python train.py --n_head=2 --head_dim=64 --norm_place="pre" --bias="all" --tie_embeddings="early" --extras=["some layers without attention", "local attention windows", "shifted keys", "gated attention", "value embeddings", "hashed n-gram embeddings", "a smear gate", "an embedding shortcut", "learned residual scales", "capped logits"] --init_std_qkv=0.0395 --init_std_down=0.0 --lr=0.00128 --lr_mult_down=2.0 --schedule="wsd" --steps=8478
Each number is 500 + 50 x the weight over the matrix's rms, rounded and kept within 0 to 999. Layers, rows and columns count from 0. Numbers have three digits each.

# v: layer 8 attention value, 128x160, rms 0.0576, rows 108-127, columns 0-159
# o: layer 8 attention output (transposed), 128x160, rms 0.0506, rows 108-127, columns 0-159
# gate: layer 8 MLP gate, 448x160, rms 0.0565, rows 0-14, columns 0-159
# up: layer 8 MLP up, 448x160, rms 0.0597, rows 0-14, columns 0-159
# down: layer 8 MLP down (transposed), 448x160, rms 0.107, rows 0-14, columns 0-159
v108:402513523464534545495555437517447484593466439485524479465582522502481440418471453543490403526529556460453480492496527548456568526517497497462555533573372475479512511492525429430414522529528620416512563576507452513436484478452568502554589456476575517519547574506577410479594528490472442531472367474405481532521562518544473560522436480559424524525510488490528379529511478539520507632566507495466582536453585569525472487612543488463488507431457561428518514525424518439569588469463426
o108:514487473542411346517452520511557525459471470462443570563452524549456507554420499407557547458563469491538548531484406538574452467367484531392405532427504459470467504601364517443517467578583499549585503467548515522444493469541428543485517494437407500531550480470410579538452523467494449547426520479487514445488434522486425495453524504522534576483440480470436537489564531538473532480547447457565410492507478467459517489459572535500476493516542460532548513501568447484587488536488509
v109:464541518510451551485428489563496435419497525558476539570556529540510453466534436558481546495565592514454498570436423496579605536537538401500439443532545559494507428540591391558503473455505494483541444451404581558475529504476474429492555499493525539479615524518480508509439497514613518543466444543515533525511479582574479528439524499449462490563458557497471431469491434472521487598612503531565478501422529424600539521564457559440429528524488531474529535524475466463484481499455577
o109:529499441526616552488511498507465409399459537437485540405439579473542431413545492524537522544485528509530519411597526463509484541545441366620490466450485494565487489526548503475447523465540421566398568573497451488463376480551501526499420510519595467505437467550503536456540575465435532411539481461522407491516529574420507472491442480395496465510397476521547537495453538478469480430431469450487543505434444510557536424554547408542475545530473506577536485549494505601512452538536507
v110:444452494483487482519403655510484429413446580436465506442498519392601360505492554489499487558521472496460405463450481530482517487639494526347519544531429492515577402487498499485448469427511440498494520538533421549465472519514459517495598478577538557492497381545538582512550502568547462512509569405501508511546514554497504515471552454454487517476525507436434546440539470542375573490480503560518531605525498471519512566458608556500440437479484611483520503504583475402499588549492418
o110:514483472504519479546511405469441497425496458498507508469508529526533518525466492494565411544451476516560537539501446487447452516556491492420453545473499496460471406561541532400517508512497465519475420453512532520523453534532558525513363475603530475496532514568472442521504489432461561504520476476440515526515559441475446478513474537520525506554517498481447503505409512498557450487438468494479498558503517465207478548510471515471527500431577512452469494470458483510547449505524494
v111:551477522600447499453390489508517512520522414471461515575456480493532528489499538365514541440501436545537553571482508474497490445536529559547499503515524479541515582441526453481473475519409497489447536481617519475503519493445530495505535424546474489536520500471455485532519466524560540509441553475507541567481564530467538539530547473499489483586504440442494436544496520441501476476484499507569413475506456529471446563556544501439474499471527471440513553558464368530547500483466575
o111:453513498442570490546518480589463400489532491539527459469471422577531552537485508374524424582532540492483548458480528435448574552524469503354491500597474458494537522485479499583489542498563465490479535511456425580451532464486560487416554496501494536459455493480515455571430525426523462534455549499460463488463426522539509461502426515442565500525483511492454517464502440512505578497392472489419529478475513491528490403388460502532533509542484546513469475505482529429433579503601509
v112:483586457516484503562443487458468521518530429476433534496544499525555553469469519588388522446473525453431443538436492441544427507483528576475380533470496514590525484456440589522536517491482509477559512465480454507530545525408576514452462449593415522422446569407540518445405512536489540489506512435445562506480529529524463515416467351527539425470475468525384538441517398542514465528485475545426472492454447456470533415501445512467547556427361535533523486440560465512443568521521445
o112:556386459513594467470528533608508434492468469526469426521574530500509419457487552455620492466495390481484562469531502545458549509539528455602461478431481476365465523540548503455480485489504511430518477470502408543497484525519448564455513529383547498493521503547489516551484524421464509479450446442467488522482522510534424440620568562544461483465525447521502469493570498428474527504507470454531515503486474486616532631539473448509463412483537435546517503460516566564512432492443561
v113:447522394492554575498493579505509297445420437705512460433495506530462528388595528483563509531595538515530492530521476393504345437569542516439411516373422552296534570409547551503516510536486450336487530376443466652553593502521567614508641607577451589530501568497559444542680417596574465598570509565431467533593418488590503600503560640445404463449465481448482614442437507513431470460492494596533577494438514458491427344510499495542468601539397586442554404453418532368514526519417558
o113:528514358508556577552540511498452520443614500585520459719445456493463589485487563449490492428395498526591578501618496590431527455494466506597435462573593611410421628411530530430361466480580473587358368475487496468430534601421695509596611598507466475518588524493504551452574393569591480357544408513526581572436468472398540425349491444533473499626501504413531570619383388461419440508671429558578523465465392607499511486596639559599585516615553399507324434472456433524484423618454431
v114:592540470536475461434537555476479418545514600530394460483426508435428385559458473542568505569543519462534472557498434550489474470530508530573520486406574458502477551535408476464422492597459472581496501389466530440483523515409548496512390506534408488458593452527576445560479520421423519605542525500510484486501413516472511526428411485578518406484506523475501520571522478494544478479479517507526578515476529517463458440450492442545541545530506490441531405567527483527450511509500470
o114:482499439488479477515536430490606532470487493523539500575495464440512639528595490444389534518464474533485489392544491502539543489450483526471509560493498521386616504451510554513518549450496486419480410478519449509526489519481523535480522557397543630564498515493507475439464430474586516422461563558480489405556488529496473564482563465449521472486535521459485560460505537555541507509498495562500633566471547459500535493441478462508557491524544387548461428477488516530477540456452492
v115:482469396514468472577489574521557580392384567501514489500520489510548457563493491383420514560448489540444446475506509504584585425565538601485400503477526510544447517410490536585512545511452471471465573452537567413473531485474593388519503529516488452520518433372541506572525511429384523567540509441466400548539492535413455427531572463481508439516495530441370457514524485577388509489492498569425584570384424486498559602469487487517543416484470511533563572467433522409561487504342517
o115:461442589439512485459530470453532514563528548497527465544493489514445385444506525582483595349445506549481510474495553463539493508489482347540567443487432476406589492531517466443512577487499590511388458534456435536572453426469481578519472493484511493507459650531455558439439496503579411538595522589537518426528403519564469507412469425467548450498509478516559583414403425505548467460486543497474598458563517486550485386548450523542443515499461609553462475499503516504386482447588464
v116:499467552522453477450556461506505535429520458469460406482481527452493349566488577615605514478473423467433481428513563452566543384442465500526587397512544439525551443483501519498511492459472520506514469521417486519503511495490519403577507585560535618447511497446496478575529534516436425497513451520433528447548493575465485419431501618410497532533597487392557435491477495523453497459471489443528452489498548434490458449463434491422540488489476515547553552467523448507552479474435479
o116:466524453495532487517552559492565461568452509516512474535498471555519532489501455477470502460468514554480493475560487528461544594437452545581485520495420494520504508540472558533558515526491483466470545484561502479491497508534555554446489512453565484524440498478476547469493510420511534501517491550565598461528416442535524487541479481598487495440516465572469513490505605534521494516519543543560552470537531510541476518532444574533535540475496616505467489455565521496433483541445471
v117:537539450450436467498543517479462518548526442556468449521523524430508465469548529439538462516555535569422490449435555387562549533448447501561425408509378494422530518501452551517468488527453486442467559487417522513618538545562506603495457569543514601556481456488396565563466541422523476513522454567481549477477463532528520482478509513453464559512441374471473545418492521517583604429467481495531558576432450458506525530449488556561495554500426586424560484456472478492525428579421500
o117:404491462462491632583480519580461504423455528426494589545561482566529452471428547441550523464505483469524506468525405503545417483450482418578531437490466531538534551442478617565433442608494511415505497483498491441451539495462533562537458593465559486452531523509535515553518423435537511586453484524524504476526512411526532537430477467463453495498469584449417445547492501451406389556574510611458518467449542450540520357575431420459575503480522537519377505506509455488486545486605431
v118:547595451581477498567540527507461420534484572497486603456428520558496495585624472492561493453495511564499480614537445499471487548472460564498420466501516573462589522556456522585415519486454538562496522506449578386484498537375550462474531376500582572476465493498483373452449449466498499530541501465447433527524443490462572463488533540533475355572509535486473478527549589413340521500473486494392500504486458487483485554540422446485507558478404529638543386588493481513467520522463490
o118:587496462468499473526497558465482455503593549448513483540568508408468518539523471476423462441537509542523504397513475479588521578529443487415557514527498435476420402400418532471481491440494538509484560434564491484479496447508450525480504504529501549530512414549532518584488495575494562595533550464483528469470524534525449527511548498439503504439435518512575566466410498460573582563661363515499555494444448507564511495565546540477492485560485462502476461620524547528505552368462490
v119:540451528487491462484544604409521484508475509488545528573459527527583531442467370564470427421506580434598529496524515539532544444480431534554514480510553489528549496453472573463407439574507515524448496516531486539501483543434498533467474573387516589376528497459501494467516569526514492522447413535525555408462460537549516496433445480556527480558478528542525555603446582507525481470550497557539553437438523483427511463456464515556535595499446491568489492543592432609463472517420483
o119:479537513457478499495505510516538434538523571508523438543475527448535494537551473496499514486491551475505549502569507427462526470507516576535443493470498514481550444594490468554469504499494469507551539524527457534469464514498505498473519560430514504572569480555437484449486459426545476538514546531444513501500535527392526472460439496385471522531474532522520552467560525508514573482490509524556488444506491409699596503431549478441462515421457449474537526492409559507434541492505473
v120:478431469598445566503456394451626509447424480495525574539489434509398617578569460540538406487560522397505445519494530562425543454551413544583477512497477505428450574530513487488469523480503504425500518419569525472432462471519568528490546426546490560490529550509397494505457481487510536566515500507457491426541454560544497515500550541526537455571519574464469557453518479385543480445423501508438467425388522531437471518389495442571459522569450474528523462442462540495435590420412520
o120:544513488474604489488540511414475560469520512542497415487514459482481504492475502465465535530420601479441544472589537593517510435529570496500497433478526511485487566494583521506476533532492500519510429524552516528510588499479412520455503491491508553438527507437460479502499478511511415456484433498498581477535452495528533491447504470510490449558553543532593499524659479531466532557532545546487585449461489476460557433426480533543540515502468501532570494527422527471426450482547518
v121:488469436486500466527488542433508543429429565492526500494538531445494478456534512520505514436582497491545422537505445514463510384509524524494546507460513513498443418464560510457534483556491431514545528412510501522462537480409431551443533555506542453540567476481471535466491525532516557425495457474495560460494525576531548497484534496511530447505518518519503483497503539581547537497547556482494547493507583530443479563496483572494476613458419482521464492436568495533493471440479482
o121:513504585439486506436495473512505458560502436544520556564498522569537444487450505641514500556396496523498509457524509455529565551527577461523459520516470547445519501546488418500510513481593552556500457497448400552449411525504553521553496407528436486445437571421502447563479524548429496510556446480522543543472576480545404513513421497476494551448545465564430467438457457465490443539438484574536479540526413508544497523512551450505580424517530575456559478438580395468487479523495467
v122:502453436533461503585512511506413527427453509366459452485490473578578533379491513505459387486457386525364526528487593520454488430490520493574499478556470525500562570445359412489547412519497557467462570540425530507570544426609451497614507434479454531531602578480521412458654416459452481532384482474485450536423520535470512561617483472503500575490433593487469518576507528408391488513525450547511515500381541521543518435553452518603426577468506383584575541501496566493427582550581592
o122:429453524591548447448570511578415512496504533538535550556601624514483374521479560535608502416549421560446506596499414473448522487469502514426544518493438597462416414525518576489474427554450442510460521433460476544541335545451451564508499464607451467525460494447480519508576491483429515492479566505610567547536584491393499456512486606436529421513436500575446559468566580478541513526502450520558432481539411483602488540558530425434418429494402517448495501489485602380461489599390423
v123:538399399386579493479496506546552463613401368466591443529458577440525518495461567533425495482424420510509522511577511449552549484502486554548545522424547528567473583463544583449488470502459546456502550474418487528534509464480516611528545495472515502487550538462518532524506548502584490596520465538450526451533585557534397555529464468530508469465522538479599443465501534467524531511607522441517557432557542480468513487536561437485557498517414470568482577516488488440508457472476499
o123:430492502523534487504531513530598588514477574491526539567597476512501527502475490462489522441503456534444462464578443557533457511460520447623479480502530514540476466581539522495497492475536516470499537517571554535456502550471480503547564512491511512569492591443461484445594459547549455491556468532563502581458411557467443425442477484450449502612499500453496473535538549525518471415522456505533488469586524553618459399449463507428489551496556560440535544516510467534517549522590498
v124:501466420471536524526416520460413563420525470403540452506545452447505500464520525420458554398584507434585468487412475535518482526473494421541496370570522532537574556506450600537572527412449491480448528506471451610523476508475491524535526469545437553537508476409496590455444524481552575446596502559566538569471511501566484471511546541529463455571478598449463522492494474569474522545541588461420493459450522459545414488517505491457542499508517536517459532464422550493598529533435491
o124:481487563539535540582515404512475410512425511521535496530504508534513514555478486525541469482480456443539517520436526568472422550414441556537536384538459547658582471492516500430548499404450526533578488443511455430454489491479613430517436467467440515477545411536469502558463436550570495473586392481439472428498389571534398468512410557462352587408569544520483500533433540450524524480433474490554598623493604509646555530438489526531517475531574595539507489486512492490495454487548517
v125:486531558583439510498588516537496452443558545449514438421477467465506500468428455431461516510437490501522504648485572585509527417529519549491493557436534565474492397445577531529458537532476548512520550527544450526503431578548542552561567529512499537473503475509529451538504501482487545553408494552534509453557516525496523548483503432464539510510455593512429542520477530408339417483493546497541580486454465501437458524442536623535415543573580604433591435488483585509516477404561511
o125:530421490505477521448483480486541536581505509539489483596422541499528496568572575475603527567514484514505487410544448486476489518509425586542478448526518456528527502553566383517525469466510425463473427477429525485468578516434477434446470455486464440495518575471550474434417469443443478382460504468519449599529441659581471465591534493452461533531500498558584531474470399504512519434488533418504504627523559414524447474527445464495594504490423525565464607528515526437417527553458523
v126:523443428468542540504520494498465625455608510538584558502535457471477439465552413442616509492489491390438549599473559561489532505569469474497459486533461503530452433414445480532517517440502524487531549568535498402504548497552522521450547519558375532411507453489535465464468443468400469461454572458430422564518468539511448443468485486573492420545483533508503517443590513398496451457505531522535477568636434512492493501519503462488580561478462495482463478557533614452511655526502479
o126:475464429460483567527430498493442438544437413496508506437585517398469476524462485415448430540408454537432488507543496479497453566478478486420474510525455478435513597567514547471537528480513569486511463513506502502497524472516428572585549406514585448543525595544492463462468574443558496523520418470551459557555578513505487543521598495447435538456459500521499501488447436565536567558501478502450464525410475510464468487594546563478476475545466410521482434404479471551517469466462518
v127:515564441418531511557422472496542562505424532521602435469577434500524556428494525595514462496583495460505573489456402488408622455387431553430568458463504575477518488520515524414501506426560475503545610508470413486494477534453544539418483545422499558505538518463405452595517460501443488573466563498575424485528399493491513530448556460534578518436579472552429522523502386490492388567471496516585462574524538396455550471407429534465448608511482558515614456532403503516521560410452546
o127:421294497554454479530520504472510452505417471526393543579466529389489402547605488493478470529380422553530457510519656501590429549510596432566435537491503425485494493494454554600574574564434494425464450505433538518504535499516424492539445459526477520531567439629503531415519534507564523417592426484342422577438467598413437535568427511485506430573381502494599457388531493474572531501433543504409500453521429582482361525495571485515528375514447455373378418420428477509430490544602482
gate0:576496478470411456523449532550491425539526520457454512517555435450497542454446588381558499514524496505457550542458628518523464454400487543459457490551482451502487540568528492464583497541573490509527470555619471414566465482482390480554513505529483418536532374472417528579474519524405495483457497570515505562462539545463503516392570518523503478530492493523478381579580543519536484457485445552509548549604481538398458488454494544583464555446423521522531555436485569535548483512496436
up0:509514438468417434465448485661458477534582524429576491473569558536516491505454577530456528467393514504566390560563515467477466482424411556498521499386495479463473461512608471428499489434424503447472453487511451587513504506463490491529467513572512558512499551472563479531521449387477596521470468471584549570601441475511546505530561425512489414560591519462539481502457527490555511512529551597569507523517494491354609499533430504564611453475500490550474441567555580485462636373603514
down0:501501531489508524580475541529415599574485533438466487488592569504444456440507461495543535403467461493419458534500553435505473497494540587471577521480626561393449483597435497461459487470461515461419509499555445547528531495424504494457450499513498552573498374587482570567623446525486536488559457556567450529571439590559456528551391487538448582535483565502445551490436587483481497509472505425461481545532535469334410461504468568544472512456518508530427501528549512497591547448375550
gate1:428512481448496493539467560545517545505530530546512479488450525514430525472549476428440566444542544528538462512598524474539580410558445515422504556453425442389469390491473512450565522543484544551479471529479469402486412534432492428455495497498510548507566545499516535476421603418538543583490461516560518448431523636404549504449541533538541476529533535530633435440497479501577579584410494539469509552489463417507438586492460488537449548541478482521501564483556462493563517424473417
up1:562553519452483511477510489372504483487545462510545523483540438514460530465475519465476530542386607455477437483455482485469495508461441533490504439529519522602524475427566541522528498470519400425614527447552484537477570536540441495565508389578562463485413473527450472519425548513460484526467397445561485565556545447507482444453478463481497475499425479475445538483432459544520424488449553414488483508450510618475427506533518500526536514520511520446475578520476610445395513570526531
down1:475542416461452455521471521430457536508516490494571461469479531499523556498486471489506553407507485438562463448446505504565486453614466490396455514478525524517539483437439472432587446492443449461528594412490582578534531554526561571529518534489439474460496535516453520557476534535519525519490578436529490463447481543468493596515486517593428449522515510502420554452484446552466561524503560526458525598521480495383499566580507540527470446496555451438567432502469547439472451519386473
gate2:435506556490534381420476470508504585401614467555442432482427582540552415515495542515495500450464466503435545472542517453438427465458458408405451472574477572481574595522487512501485426568513491512473504583489437574490520477378554631422458569506455553489436541569518424474455395529485539465442463429411482508519562509527474539469541423554527370483545523476505490539505517470562583414575507548494531425462547494590463539561456459460525525408549543515437506587472542510451511506429486
up2:511450483459433513577438498507476473491556461491407593471649484534584487581532551538545528532558428492460491505531566548471465564396516511487451493505502521419500442475451617432490459507494426514563523563491556499554461444578455477478589524440517449484534544485475466514540441493505532550535629472563479516438478536555416554424469533440466471564469482443501517578460509489420456460427446581446466411484554518578505447433583522502527487479495538421532510527488436468478530545446528
down2:515467498418432544568459475452536508502404448476525383489530552468543588483495501496542571518561439427492546541416436516543538491484448588354497489425509466555489489538420451489504500464483503541453509511570519486505507474598493439562516461499472485453481519459499529406595534474493537499594537472562461547564487494479459489459537464415426496536518487532420475461537482423491499551480452449548472471418458565479461486498559603477432514560444566431457537481525522505529551525510429
gate3:479528477408495494527496557521435494608418412491423417493472490463435468488545534465405417518436487487585431504454490532467507499433505450484535509442425535498514478482518460491484499522434446612512494469524457491616495454475497548506444509529525597482514490508444490486475541475534505487529536460506481454522458541478473549453543503538428495611522618481476397462535461550537512552594534495495510505487446436457500476563463566564520478442456450499450441447496508469388427496528529
up3:537478493497428499411446534430528455535535451368411543465456454397468422501627466563542528545593440522516453456494549499448471482470516433477500463471511509516508514492500497452491513472526473540500510432510381498501441511538497442559536531462443519465553557469586560502491572523475526541507510525465431581447572476438516552470503429505550565557462457537460419514467489462369535475598431509483437500522472482532461461455452507556516441527496558525508518560450513494410568524556508
down3:395466591546518482566545543534412583565434558416492503501458474556445500415515463518528454501483500492416513425507524536602431524586525507475513521480490479474549493445553424506558535552525563444497589606474455466480421513467431560471493546535501546526581470542512489487537469521535440517612454484509438460501630493441477448479500465527429544493478486536519476552513518480436515496587569558462601484586509516544563479504543535499493480462549518577433490533557492515461439566503502
gate4:487524476480570458489499519541615431548531551450503423512437471464543575448579450517565532429495485459456475496513462452496512526544399533445509485422436604444451472550457553455477483475450471451475563582530463443524566503540452456448517537521504480413530566458481538475440520524418537488561510518505581478497477567431554450515649621502484479516491554541508452521534566505470569626524481636587536476457536455447487569481527524489582503559561490472440534548525466422390526493565502
up4:481460520476391583616584451517463498554370534428559501558590507452454490516490532436399462478551519519446507557544510558457477485583530457627505484561538512578441443519478520519568530459460564518465402522523403522472468622495425585594480427508504463499552550591494429539471478457483512426555487467515442456565508495529560583474435539514446498512331490509543548449532505512490477412494442488446557557477443497446390441533410532449487543627455431483512543505452533420492470463526435
down4:544484570414502484610402455558472541480504543452466512465542460540509537491408584399446502520494461502514516589519525595503514518466569489503483486559582495470467372451486523500452494460483555529517466439532493523476532555453501543490451466470428461478502510551476472456528538629495499482477478613450526551498404388426425413509529532435460492434464497533584389470401600511459546395516536491467466628536457546449538512512430447496512464531433503496509473491479506493562491491495511
gate5:450441441597581529549554491497370472540453511479471526487468592543434575515520563509507493415388469512535582581577542441578546449481512481459474487392478382510493519499488547549511539522420552540532429500452577539434598541505511529470465436519470547403501501556572436426560488553534461533431505493451425485463494480420446412481461380488500481496542560483506561442427470565447556535437439561461488466477477562549533482470526464482473553516410469487580456538539503451453557536458463
up5:520529432525514581417501522500520532535462485537585561490551512492536523568534607508457469565473483519486554581478607501517559426448453559521572515441431511468550421401436517533471571395485558549505460517444442498414478449544607460583493431486537530447473557530540495473599586493436539496497537524424513443449464520528585427517437415595540545448564576498523506488525466583538525519545470557458477503465507499459543526397495460433516538563493406514510513546571540482513461560497461
down5:563503487506485433443547495497497443494444536583505537570463562561464452513493469538468616422478639502499432436548412572503538476576539487560546529509532569472500519458548534523456475453536525585408455521534473460520465447540465517498453555536498422530547429472426534542557536455434537464551539486445503588609453429509572522466422521438455484591444521503531477498529547528491465550580465405526559560492508420551572453507452503525479515493544552515390501546428469489495591440559435
gate6:447481475452497395450537504570537473505536508435618523472475586541441542481460529512447491461463391477563448575497502553538524527487469529560589465447560496572505573619486496470535488519521441468483529468489506489361485509477443455546562442462451480515458430524486487584522526511520523543521573509548439539558497513495447537563462453498518472496368508555431480536419509562423559538540541517557528498444517498428549498536502507453458421526513437357558499537435523573462513538477506
up6:488498352503487544443501457521632468495533434545616505507488471600475496524445515478482555507546515495511519550523465528515553447551525505473586533591506500445537437487505464500519531625432521433552464492487493475527548485503529580492451454497543400388529485466386498570410440470478460491554474465483572542427475565537588532503516500597523539492533513443507443511542464425439465532420440443520599501501475554525454532567514480455532436549487557551473486511512412562453455527550556
down6:481477474517482480569474474443502547519527476492424455572505582470517439428564526529570441548578445507407438432472426481550548537548518463469586521565479390464409451469409444478537527483537475541455453553593505447456411501481556480443492511518521502370541483463589504444519508417484477528478526439449551430482423519449564512435561496527517514469382521504465497471570456429522559468509511546530477547521488513640468536488483481499461572564435560571486483535562453452540568458452518
gate7:439438510515486491530438559513559517524492526447536495495424446557480542570428545548451480467497458491499600419455469513459576548484534514461548500513433509536555443436506506496498464570474452444500439506554467508413539489549439474563544523477467565474515549548483504592402562425599462566479509459592457458520529495556637466426598505419547498505473391473455547430501517487477576570423608510544481591497546485521408517559507536398452474523541460479481536393531485534415475462480392
up7:519566428494533445460567583557471473487539469541560576453499511502514538506507478428489423469551484620507427544476404539474500453544524463549527444519468446453546454575538489450442451436491528505559537444515577531539524506474456518503487555489565428507469459552474533548496433514490474468569526552448489615515452541419387517434473457392454504473466525511546547569595442404539504492469487445406494429457551492435493516473540566492533500366475569563491542538566495545475466540525502
down7:477594551448481559477622505518440510544540493468457444413444534445594530456541482445470510578460434455443484514469484500554437472521438521522491469482540429557515507538489491467579457519623559510505463522489514520606465530443544517497537513417435432563444482491442435506466467542450503360535486485447521451548564548473413506492397433443524630485475542485533490537548483499520485538513494573528504482513549510500468618458525505467513574422525488517577502504511492513615551476484468
gate8:504515462562472560452529388488492514487470522580597470428547528529516546475414499452505416470449470512488489468456476504440492533452458535579471481505449482440482536553439526536496578520463465471513534545600460467496529506396529467547507547505439556459452543521490515444431399445446442501533449471397432506515452529494516535501472538516455510572466500579487414536552470497573509497447493562531573532442580462457506466421448491558513585491533468511490524515470602475466511504463479
up8:461419476459503503480526471527451484439512492464446482532554477556498482511514480518519482483558482538476551467539509507514498493516542487486504476623490555582526479393465499549468441463503475495544496530503458464508472548426500531461481524463550496518494502467522472542545517512532448584490548569533542490448385532441509523457531535528443545617544460350558558421508560487510465434510444412527469503495467500590515540399503536512478444550548476450422513547438448433521488468504558
down8:502579507520467584587467518590512434565515514480551484509432526510547547569521526486505510533505451506505505497516479537507502514556490525415451549482503483441536521493490540431469507491505541545524445492492516541553471477565461509532521461502524561532458408554427528443484469479502577477535479445510497460565579501532444421466443471508445490419526503520485541499542505459512505459504507565443490528592507479518436516563406498477462485381418546526529522450488510462478535586470526
gate9:486524483509437487570451543411517405512475489538461527488581502555535520351564514578530560513488608507483457523436467547450583491432522545470473503500599559434497511557522564569461450481389444499511520473555449547510531534497487505508433465430453539501481499407468640508444452492538468559451566452506582556416477520467519469546431456499467558442400492561496601576492521459455526513462481507575476518553484454508505584472516503563588461543557399536501527447412519454466443487550478
up9:583440493525636545481512465508529488551519580580451432527492482458519460470492438554334467483436553581388575530437426546420519437533516506553511581527424500584515514514523453496433493557505473560592530487380537510595455499573567444397407443540501538534481452483505516529462543461428472537445502486480516456504490451572477515480548509529518536545585543472515435443526478521586522516486475507481532500467513565506514490516516451527519450502484564490480585465558530425476473543409494
down9:498539524545566482458521457619512511537463504507509472451465495553540417405532489415535599553510455583550478543538488504468564541460445468498489530478506467481388552450535524466442448542532541551523494464465541509658475580561542421534481526502516498563475455598654552546528467551492481411496561508507481554429548576511449518512440505452443507524396464577652505448524538438502467493444508613488465420475459465541425561425421553459460402571525524503515529577432502488539493589506490
gate10:422416482467464509380512482418541500511484460481502487531447550531521526520550535509563454494488488533532453537495503518551518560595560453544475423510490422501613631401497471441503458450581480496487492494535451497541436468423514500478545423519491541591533525559443494462399633459489520373458422469428560431465528417560584506544560464509549568454440461515495530480536559607489459376557402517458560521506461596500437518448427518480548500483486431466403536410530535567556412409387545
up10:463468416547490538407509523455561544491422479563502551606429550473466570561431514402504535513428514452481512536471424507469512515495560510467447579483504584438589480470599531492516523472470527565472482459445454572459365458501533479383538522530445460509551558612499483550464532514520431577553405501506598462512580560588515591514473502440552480417576475536551529514477496507510534566537523401506494486524513483591596526503417497540524500542401622427516520485523466554595465577522472
down10:537554563440574521536468535553434525471543536433614433488611542526437570618499596462467472484431495465381570484551461493463510567414535530420622514530578512519506450531530516586548545494486524502510506440538474521562486532528470459539457452528523445520480581476417529474475490504514522439547507458464533438478570546534448485562549542509586535524462477499385441564464463530535586500589469420457431498526462455555492511488403478479492502581501469524514514436492440547489468526536575
gate11:456531552603502473491506534484513418540472533483404512455558476586580438525565513572472595535463513515603496545557612557583506539502590448490425447600521474406484408429503574489529475539486527481396472543498486419488557534599418468514490508428459425550580544506477579509515496547408538509522457498560428503541474514482604500576538485559513475516487444569502487515486509528481488480568518394514445485538534532498556483588434507510563537489530605518509508444608434419534487508551557
up11:505440430487474515439474465543508478474566531548556528379555407542503518450554522487417483477545476468555463445472460543463422397567617535498488481588499480472488534611458480487466524470512517479469475503488419549473488565527383549548566499532584504551479444538496495441570531559516536463421465537474564528542474471443478558474429476383534551526508573500567404527540487407455579531420424505495530513481565473438503508439524489466413515429469418471417479539503441509434515516546495
down11:520489457494410446573474518517435526521482555503542475578453489562467535474513494515471531508481386462494501494467485500517417476492410542539496479420520556519423486418615432506474584543532428520537575543462524531479542516478436508512616438568486498597427530441542553449474512528422429463583423451558481443473538605535478558505506475485436458438495470522556506459500459550487465552524505536577461520510465486462507457543445454523632479544545615505503461532545594531431468520407457
gate12:481402465506432440507477551446523483543558478600532501521431466578545614462457411497530503481506430416533526543518584474436563563415543507477527433455525365477561521445483424522552537458458513481526520500508478489580523464488571483514524509471520588419634552467511427592547555444456487545495423371525556468492545502496425440518467489435515481529494502482391393489449534542473509488542505491493493425488524405462457432536527525538499419443472525501509438541467465473494510459501485
up12:424510433477485491560425490519433600498503559490494531514467523533564495435497592485599471506459506554429515494508566520494461480456389480421460589521527462406424464552546578534608513569554497586501459552504461465436514572497507533556467480511550395461540562533517452517553415470419509457465474534535518473612574476478515488398436552440548488515481472435475465400614584447495504453463513525534527504445494456501527538445497538541579512527545477458492535531598499529507561489471575
down12:530531473540420555487478395532507524575480488471511481497464547410530476520454487489554538538545539547501456564488518436602511564561499417465435508481516532514487502439511490485505428562473528504504573572478510522445580547555548517492553529502537441505525450568499427509483419560467399485484471514488548477460431514640529598542464463508604425449529518373430510503551525458453536486433538572610448539641429447517399436511410520530490460568482516497493551510499543508520453481532635
gate13:481546512513452490596533551527464530405455518487538503518501517551460512462519516566491514460431532506495477502477559495483463479593508499494567557366500505540449550463455493562515510458470646424575524459544468483549594527440506464512559467510530472459518542599433494435456512518516511634530505527520525545501611479491490433561524573544541642479440411583518485580519482455473478478572510456563530543522497539528460425513465523529461531413495613567597467558502496493497538492612513
up13:488489461509408411488454536457568514501446483459560553494553453461537476444410540539525538508522447597468533438562589501386582441507510517519613584510473509533514603441483482517485555457557558499593420451600505438445531544510545494510399451517514556545604443580408407376537534514573529476485540473548572509458523560495533530418500518547438453499427522466487457530527509436504544545518515532433489456510540552575429428538529487451534564453529469491485522541558494439565486460599557
down13:498544534547414473471553459572530540499500520477537542398501472485417536532446444534451510484388467530447513417462463510577490482461581455554540574510561542509483494559459450512431491473501523463536525418465476403441559604576450460524524512521523475625514542455530475456560543440633444483521493522494512546478440521617520520541422466490408450452546451571423498502511513488496529474537509451543501512468554505490593409556469508464434546462557484492375565512415511501502362503461640
gate14:575547438471516537425601462432583419480551539509491493564518566564504440436529446491528536463458588384513572583557472573497498477581488526446499486560538570482495446545525550616389479534517513476577490602466539546480598556584620485569552470507570548454503515495463469501554470555542482548525580521464545541495534402457516463513457465585586474510425494404507474578488528533479537529503432455380448558507543494576454481550562485489532449615537570485459434513466487529535521571513511
up14:482509422394494519547410432496523449454411488492508518519458376475477494475445466527443550495488461528566550400457537461429468439487486524544548589500581459443447528455570559535518542418539522579423520469515466502455480526388482564456445584561461576489538516503611465476501456473502461460512392492533434506444480539436518476595508456425394432435524563515469531517507468502552457518503443590500440496497486468486555490524591495529425486486483500446482497530435536471523517545495480
down14:380519577514393531509502485509467508492523482436476499484414505517537469517482504540507519507571462479497424487457539552582527444515508396497484510455521502436567546456512554464509512484456503443474518626512551500579516529432520433468508382423482525519470517478444450400416534455470575468513535445594508565505502477542513581475561492574519445581439481491506515485567557468408513456482466532448530548425529538363551518449477544398557500444477553480550470471608559509502434486523559